{"num_key_value_heads": 12, "qk_norm": true, "parallel_block": false, "init_std_o": 0.00681, "learning_rate": 0.000927, "beta2": 0.99, "doc_mask": true, "train_tokens": 352600000}
Each number is 128 + 32 x the weight over its row's rms, rounded and kept within 0 to 255. Layers, rows and columns count from 0. The size above them is the row's rms in percent of the matrix's.

# layer 4 MLP gate, 1024x384, rms 0.0445, rows 738-786, columns 192-255
size [ 97 103 101 101  99 100  99 102  94  98  96 102 101 108  93  98 101  97  98  93 101 102  98 100 107  98 103  97  99 105 100 100 102 106 100  99 104  98  95  98 106  98  94  98 102 102 103 102 103]
[[136 129 111  86 106 157 124 130 147 118 120  41 120 104 147 126  83 153 135  91 145 145 118 156 196 155 166 146 117  94 155 158 173 118 138 137 142 138 138 176 163 109 146 137  93 133 117 128  95 122 136 139 112 141  99 133 107  80 129  92 118 104 190 138]
 [163 115 137 108 132 123  90 135  47  99 116 131  71 149 202 142 110  93 167 166 117 105 122 138 160 111 141 115 121 148 101 142 141 163 168 112  73 107  86  34 103  94 106 162  78 114 133 100 140 137  91 139  78 127 145 155 145 121 188  68  75 116 152 162]
 [135 123 149 105 154 115  77 145  70 190 122 190 113 106 198 106 125 129 123 106  45 169 171 127 135 164  64  89 148 128  76 105 159 134 124 144 164 126 149 112  91 154 174 127  67 187 170 130  95 117  63  95 107 106 141 131 120 146 100 137 114  90 117 134]
 [ 76 135  89 145  36 171  60 112 109  68 197  85 135 146 113  83 155 126 140  96 141 116 137 126 176 139 143 146 209 109  80 154 133 139 164 121  93 144 144 122 118 162 115 128 117 107 141 178 187 112 109 123 148  98 134  98  98 153 177  96 117 146 148  94]
 [ 95 187 142  61 115 150 126 121 171 176  90 158 162 123 210 152 124 168  92 176 133 122 110 143 110 130 164 124 132 171 124  90 141 141 131 103 106 101 139  85 118 102  80 101 119 152 127 108 161 146  69  97  98 157 149 141 129 144 141 135 174 123  97  84]
 [172 122  92 123 145 113 164 147 177 140 123  80  59 172 116 149 106 163 204 163 181 173  85 102 138 126 150  65 138 139 154  79 120 129 144 102 159 173 153  90  98 121 175  98 168 141 154 177 116 156  95  80 160 146 161  79  97 121 117  82 146 101 128 114]
 [158 176  84 108 171 154 138  41 185 164 145 149  93 117 147  63 164 177  99  83 175 112 180 128 156 163 155 135 117  81 125  75 174  96 120 107 185  96 146  90 163  96  89 150 116 164 145  69 119 168  59 129 127 126 124  98 140 131 131 111 131 139 114  77]
 [142 124  76  94 179 127  92 167 146 136  88 100 120 102 103 137 150 118 132 121  73 194  91 100 107 106 169  89 105  76 173 117 176 121 119 134 123 137  50 183 138 119  91 175  77 116 110 137 153 184 150 116 138 150 169 156 104 108 129 152  88 116 101 113]
 [ 88 192  91 128 207  81 103  81 100 189 113 152 131 133 162 190 137 130 104  95 190 124 143 129 121 112  82 176 121  96 167 138 102 116  79 119 106 123  89 101 158 126 189 124 130 136 155 171 153 163 117 163 153 148  80 105 119 137  89 100 118 128 180 128]
 [139  94 112 142 152 114 129 136 184 180 128 117 152 105  86  96 162  89 125 100 154 150 141 128 110 120 106  99 148 102 129 123 119 109 147 112 131 119 105 132 159  95 166 111 140 138 185  59 161 126 130 129 145 149 101  90  82  79 118 162 155  97  93  83]
 [128 199 139 159 153  96 157 134  83 103 136 154 137 166 140 121  76 118 106 171 183  96 174 176  99 118 140  21  81 154 148 103 156 188  76  72 119 145 146  83 138 105 147 131 112 148 137 194 152 118 140 128  95  78  96 168  85 138 114 100  99 134 175  89]
 [125 180 145 132 175 177 149 109 134 159  89 127 107  73 139 160 129 157  94 148 159 125  54 153 122  81  70 141 145 100 116 123 139 130  92 173 117 143 104 144 100 129 127 105 105 133 113 121 129 127 105 143  81 131 176 156 144 151 105 159 136 132 106 168]
 [ 90 124 166  78  72 143 138  82 126 103  85 126 147  92 159  80 171  96 137 156 130 118 140 129 147 180 137 134 171 138 178 168 179  96 124 118 154 138 104 218 126 192 155 130 112 151 148 105 163 156  88 148 149 183 145  69 138  76 135 169 172 138 159 116]
 [117 144 162  66 115 119 154 135 173 159 107  75  80 105  62 118 133 119 131 114  75 115  76 118 163 146  90 150 127 121 106  99 189 104  88 168 161  80  93 160 111 148 131 100 155  86 154 148 115 147 163 121 104 135  80 130 124 203 134 107 128 126 157 118]
 [111 141  94 109 121 148 145 134  84 126 159 143 144 122 178  65 175 113  94 186  94 146 156 150 128 107 102 139 141  82 129 121 163 118 151 162 154 149 129 160 162 125 167 118 114 124 138 140 156 108 148 188  73 176 131 105 152 144 221 150 176 120 144 151]
 [134 160  53 131  71 136 159  65 106  84 175 103 116 127 109 143 187 122  97 117 123 164 170 153 176 117  88 178 103 155 116 144  93 165 127 105 134 120  97 186 183 108 117 137 170 127 132 130  94 118 140 142 110  95 154 108  89 117 138 120 145 124  91  84]
 [176 161 168 156 165 140 137 119 172 159 118 124 150  77  94 113 131 139 143 160 150 132  77 111 113  89 193 162 109 101 101 149  62 128 111 157 178  88 106 191 154 120 193 125 130  90 122 107 103 146 148 128 118 159 169 164 166 118 122 150 137  89  74 119]
 [181 151 103  79 115 120  76  60 116 116 157  98 179 127 126 106 113 191 148  42  81 110 144 152  90 147  99 152 144 109 168 134 108 147 102 150 144 146  99 189 139  98  86 169 165 114 114  92  94 104  90 146 190 132 159 155 125 189 112 115 126 129 191  69]
 [ 89 138 162 108 158  93 116 135 105 155 167 127  73 126 144 126 169 138 119 166 173 121  69 154 131 171 101 104 125  71  81 101 152 103 100 129 100 131 124 186 112 118  75 161 197 112  82 138 188 149 162 175 161 124 160  95 122 153 105 159 107  59 117 137]
 [176 173  76 125 119 158 136 143  81 152  57 122 127 128  67  55 148 157 112  93 126 141 122 150 130 119 135 112  94 108  95 123 162 152 120  92 127 119 118 139 169 139 203 105 138  77 128 160 149 130 129 134 156 114 138 142 163 124 116 140  93  88 149 103]
 [147 100 101 140 183 127 125 163 119 102 167  73  89  91  89 164 118 102 130 184 141  86 117 172  86 181 148 150  86  72  91 157 130  96 152 129 142 102 140 115 179 142 131 146 109 139 101 121 183 146 126 161 142  67 154  88  89 124 120  67 149 118 149 103]
 [109 122 152 143 109 102  88 157  89 112 157  96 175 109  98  90 118 132 120 175 137 182 122 100 126 118  53 178 140 115 177 144 125 122  94 131 123 105 149  95  85 138 116 157 144  93 131 107 144 174 110 167  87 124 138 109 111 147 154 156 131 154 100 142]
 [152 115  51  97  68  72 112 150  83 113 150 167 124  84 146  88 158  51 164 204 165 123  89  98 148 190 104 144 151 145  66 164 103  79  52 123 158 102 141  63 130 154  98 181 165 145 105 144 138 146 108 141  61 123 180 122  97 105 100  98 142 127 162 129]
 [ 63 160 162  93 108 137 102  90 121 101 131 119 141 110 126  98 141 125 111 142  96 113  65 130 107 129 125 124 177 138 119 120 102 123 116 118 173 179  84  98 177 141 133 172 120 120 121  91 108 119 119 133 132 121 189 176 143  97 131 167 106 167 171 116]
 [163 115  83  70  91 138 106  86  94 159 107 123 116 151 105 106 110 109 143 116 115 155 158 177 155 137 109  80 139 115  85 110 110  85 118 168 127 122  94 180  99 153  57 107 110 112 188 162 118 130 135 109 100 104 154 191 109 173 120 141 146  80 113 137]
 [ 97 169 108  80  86 146 139 142 165  81 184 120 120 166 127 110 116 150 160 149 132 160 184  77 144 128 131 145 107 100  84 168 120  46 121 134 158 164 128 196  88 101 121 158  84 100 185  55 113 102 124 113 105 135 142  93  57 185 146 175 142 115 104  50]
 [ 89 144 121 122 105  90 187 128  96 147 208 110  64  99  83 155 168 153 102  90 150 129 154 117 159 138 116 187 217 138 146  69 130 117 134 121 145  95 148  93 112 162  96 128 156 189 185 122 106 143 127 135 101 175 159 144 103 158  98 101 135 160 161 120]
 [161 110  92 133 124  96 108 132 124 117 131  83 150  88 146 165  99 100  71 102 126 174  95 154 150 167 152 104  87  45 158 156 170 119 141 122 170 115 136 136 146 152 123  90 176 165  97 151 163  70 174 172 162 176 133 186  61 156 143  91 154 124 114  98]
 [101 131  99 149 112 128 172 158  89 146 149  97 172  96 144 139 139 132  92 112 132 113 128 118 129 122 106 133 181 132 137 155 158 143 132 105 148  73 103 173 134 135 176 118 184 109 122  90 194 117 132  87 106 128 163 150 119 161 172 190 119 142 125 131]
 [125 168 142 142 140 132 109 187 118 112 149 157 100 111 134 107 145 142 118 215 122 119 133 120 140  82  97 151 180  83  75 126 119 148 142  70  90 163 104 154 189 123 117  81 108 148  87 163 143 136 123 134 125 197 150  96 166 130 184 167 149 133 113 107]
 [103 145 105 143 158 121  61 161  88 122 135  55  99  55 156 110 151 127 145 144 142 131 139 170 144  66 130 102 143 132 107  91 151 133 136 139 111  72 125 144 187 204  73 133 111  91 117 135 138 168  84  83  87 108 167 153 164 166 122 102 189 139 131  63]
 [ 95 188 148  94 153 159  95  74 114  88 109 173  90 118 170 104 142 142 147 145 119  83 129  89  91  97 126 103 102  96 133 202 182  93  90 116  86 138 113 102 167  94 169 148 144 120  87 169 131 171 148 102 117 115 192  73 142 106 193 116 117 111  86  82]
 [174 184 134 146 115 137  72 128  64 160 129 146 164 132 135  97 158 149  82 125 101  90 136 148 122  42 133  99 148  60 144 177 185 161 150 132 112 115 101  91 131 180 156 160 168 162 134  78 156 133 107 134  89  75 125 102 159 161 112 110 134 133 100 121]
 [ 55 180 133 131 141  74 130 160 157 166 115  88 129 161 150 163 210 153 129 142 105 121 185 106  92  96 136 151  93 152 149 119 199 109 135 144 138 129 101 188 114 143  72  74  88  83 139 117  88 151  92 137 103 182  75 117 151 102 105  99 149 105 143 146]
 [159 177 142  89 116 159  69 162  83 163 164 115 150 136  91 172 107  68 183 180 112 132 144  81 134  90 142 112 110 161 168 154 140 132  72 144 102  68 114 140 112 141 131 161 144 107  75  94  71 175 142 101  84 110  83 153  80 139 113 132 159 161 157 114]
 [176 154 141 115 153 140 121 147 139 165 133 119 185 132 153  96 188 137 135 163 113  96  95 107 139  89 119 101 156 150 138 143 122 148  94 132 146  98 108 159  90 178 161 156 120 136 153 180 153  82 135 137  76  77  91  89 156 101 185 131 124 137 118  84]
 [144 125 130  61 107 146 186 134 109 121 106 135  75  58 169 129 132  87 159  69 145 109 182 161 186 139 153 107 201  94 146 169 149 119 128 156 140  92 110 189 154 157 142 149  82 141 127 130 100 121  77 171 100 149 132 158 144 113 121 103 109 134 120  93]
 [101 107 145 133 164 121 148 155 157 205  78 105 110 127 139 137 167 153 181 133 182 176  93 143  98 134 113 114 126  94  85 138 121 156  76 151  94  68 102 146  90 150  98 136  93 136 111  75 169  97 131 175 128 179  88 159 146 109  69 150 161  83  85  90]
 [111 191 159  86 194 101 164 145  94 121 156 101  85 126 215 134 127 173  97 137 121 158 181 120 150 153 150 129  86 117 156 154  95 127 138 179 133 121  93  96 105 174 159 134 117 118 185 146 134  94 145 118 161 149 159  83 153 116 145 142 164  91 161  28]
 [156 175 107  73 150 118  70 148 154 128  89 149 135  95 128 130 126 133  75 179 156 108 164 140 137 117 152 126 131 182 147 156 111 169 131 158 163 102 103 107 108 109 120 124 108 157 107 139 132 161 158 122  93 154 172  69 153 150 155 166  84  96  85  76]
 [115 195 147 108 167 137 111 158  88 129 130  92 101 133  92 152 148 142 164 144  78  83 142 158  89 124  87 113 173 173 122 158 158 121 173 130 110 106  90 142  96 207 170 170 133  82 146 168 171 121 128 102  98 174 154 121 108 167 136 103  92 173 129 162]
 [ 93 173 140 106 104  85 135 147 154 192 111 156 119  85 145  61 113 161 104 162 182  84 101 106 182 136 158 114 126 113 124 121 116 169 128 140 168  66 150  91 115 118 145 167 137 111 112  88 137  87 130  99 126 160 159 117 113 135 171  98 163  82 140  82]
 [ 98 201 154 146 133 100  77 148 164 163 100  95 108 176 128 116 110 127 113 128 138  89 138  91 169 154 110 177 110 127 163 109 155 143 113 146 168  85 129 108 116 179  71 102 172  74 173 130 156  89 116 119  83  99 148 155 103 140 143 105 102 202 102 112]
 [ 93 120 104 138 106 127  85 166 171 175 164 135  91 135 115 109 164 176 129 110 118 180 127 118 159 129 163 160 111 124  78 154 186 163 150 192  93 105 162 205 122 114 127 127 211 101 123 175 129  66 129 184 142 134 106  66 145  67  89 150 138 145 176  55]
 [170 175  79 121 154 113 128 119  97 169 134 152 136 109 162 150  86 188  91 165 147 105 138 135 114 130 107 101 126 100 130  96  86 159  87 138 114 115  87 115  83 118 152 131 156 187 159 182 105  79  98 121 124 151  73 133  70  85 153 126  81 144  95 155]
 [193 151 108 104 107 147  93 178 123 216 118  90  77 143 124 116 140 181  29 118  96 104 103 121 119 152  87 165  93 142 148 119  83 102  94 132 115 147  97 146 110  89 152  83  73  96 125 113 121 129 161 151  77 145  82  85 121 178 142 174 125 160 179 120]
 [ 93  86 125 108 140 100 131 178 113 152 124 173 167 130 134 144 101 116 145 131 181 121 147 224 111 110 127  61 103 139 205 114  98 109  67 133 123 105 151 127 135 166 169 130 146 107 169 162 186 152 129 131 184 157 165 143  49 137 183 134 105  75  97 127]
 [127 122 136 137 147 138 164 128 173  96 109  95 169 167 190 105 135 160 141 146 141  51 106 157  80 126 146 138 183 112  81 130 123 160 108 114 174 172 104 140 111  95 160 188 115 142 143  88 130  96 152 150 128 118 169 137 139 102 122 206 140 148 129  88]
 [103 109 165 132 184 123  95 130 151 121 148 154 129 171 128 138 151  85 151 105  57 129 201  77  95 124 150  94 189 148  74  94 140 176  69 135 145  91 113 128 109 139 107 209 169 103 103 149 148 117 156  51 100 177 130 137 108 187  51 194  93 155 150  94]]